{
  "num_attention_heads": 3,
  "hidden_act": "swiglu",
  "positions": "rope",
  "tie_word_embeddings": false,
  "parallel_block": false,
  "init": "normal",
  "dataset": "wikipedia_en"
}
Each number is 128 + 32 x the weight over its row's rms, rounded and kept within 0 to 255. Layers, rows and columns count from 0. Numbers have three digits each. The size before them is the row's rms in percent of the matrix's.

# layer 2 MLP gate, 512x192, rms 0.108, rows 502-511, columns 48-95
100:092103151143150114150107090076088116133179114151046092118118161149091130135165097062082153134121110075108107162076153150096109124104078157129097
101:115139143110107093080142113090125153140205147175127155192109132106135108189186108217089150090128142094056166161139163158131156132142112112091106
105:131096087136112135047100068163067085111088119137178100098124167129152104123068113097117159065110131120083148157146065072148105180120086145165112
099:127084094153105164075137117102111106122158093113095143125133137172151033111080099147144120130064098140083119129161139127129135148135125160136152
094:130142151156108167121125162113129145053133087122147093177123118162164096117129129106113208103140137077102130093143147047146189144143127214164168
094:110106146140191107139144091152109112090161140125162120135178200125099132091163118139072126130117174161120081050130116178153136088082106083155122
102:083121139129083147079080126110080115145106164155095139120091162149171138117127140090141153141069088150111102175160122114120053109099133114155128
098:128088104086173100132072178130054141162135127166138146118123140122133082189139177176121156094085077133138127156126138115111129120104172112093155
101:137087084122187152103116123130128143093138095121171159118137158169100100143104105103177103116156099033144173141107075196099122133243174189119142
098:063128111161123180084198168127172124110099181084091151176208119170157116136136116137127126142119149176119147101157106141171133154134127145148142
# layer 2 MLP up, 512x192, rms 0.112, rows 502-511, columns 48-95
111:168121227121131103167128160160110088144074083061104116145128097140089092096105139145100196172109168185094101165076151165118154114099081104124117
098:090134101162132143153182137031089088168120125078186089153148169135093164153137145121127160107112109151168159089148133112172117127143078136109158
104:119098114135130092143092122131119145161154080121111124079228087127123132134143091185085115108111111155111085100082089168089132110140063108085160
109:146159143127163147110104147104153140149110085130081147162154080113163211120107154137132059156105145130123159138089119148178140129141120092125146
090:123131100142103084109100102108112147116095150114112083110146168134105094162144147122123122096073093147118152193054102078109118104137115121078159
087:098096164124157114135164149101107141140165153132150106156109126105092179112143131171073109136095134149132147063109125146124140126116122112185129
106:149203176135144129143134103077112156174085104121175155137146118156110149117082154179092079136121084201114186158131121155104137141115095098077125
098:194081200152110123079093119115121161116145100132098143158100133105149142100145126137180165148104128131164090114173154181180136155096139167149066
095:094109099120064100201117129093141119138112138149125174094121166141117125108071142124157088089122100097100127129040151101097115136140216134131119
099:128166146101128148111160121187136154143116131100154126137120138091140161103194154165150137079118146102184153173109086129110072144162137164117108
# layer 2 MLP down (transposed), 512x192, rms 0.103, rows 502-511, columns 48-95
101:131163170120128097179169084124133076153094178101096104136189097086074162107016066124113143189084143064152122171142108154117191079155168090095138
099:138167117122106093116109151139139193130197152129078148167106130154145140117131137181125113153121130100108200153178137107082094140099100094171185
105:096143123111115171157178116132104118138121195111089197149131087112110140108176119126157092191094144158127101088156090161120154163114145111123121
105:117175156121184090171183092120109129066151134158079181136148174177078114138102146143105116146102140153142130147119089122159172103141113103152173
094:115133177127094199153164177077133143053110108155150098177139126103180078133163134094089137124130065111091134093104116080140098155112134170134181
089:092120095049066150104170223100160134139129132148114136106148118133088208121102169121166157143078108111169126162131141084139133181166096173120111
097:126111202156082174173129132120118078144152105086095091136106129110118168137154145128120166093109114125162114168118114122083056116078178162129083
098:127166112155143134154169128050167137126166124068150130122062127133173129103090100118093138173116145119134159124152117142099131095144151132146096
096:084161126100115133072128157163031128133118172124131098118176119081110117108188093113206102141158118167093095113220121125178159109100089128168082
099:112146114186180152080109132134119086098097117139093086138063135150133096117174143129126103112101142122088156170164136119127142152092186127128151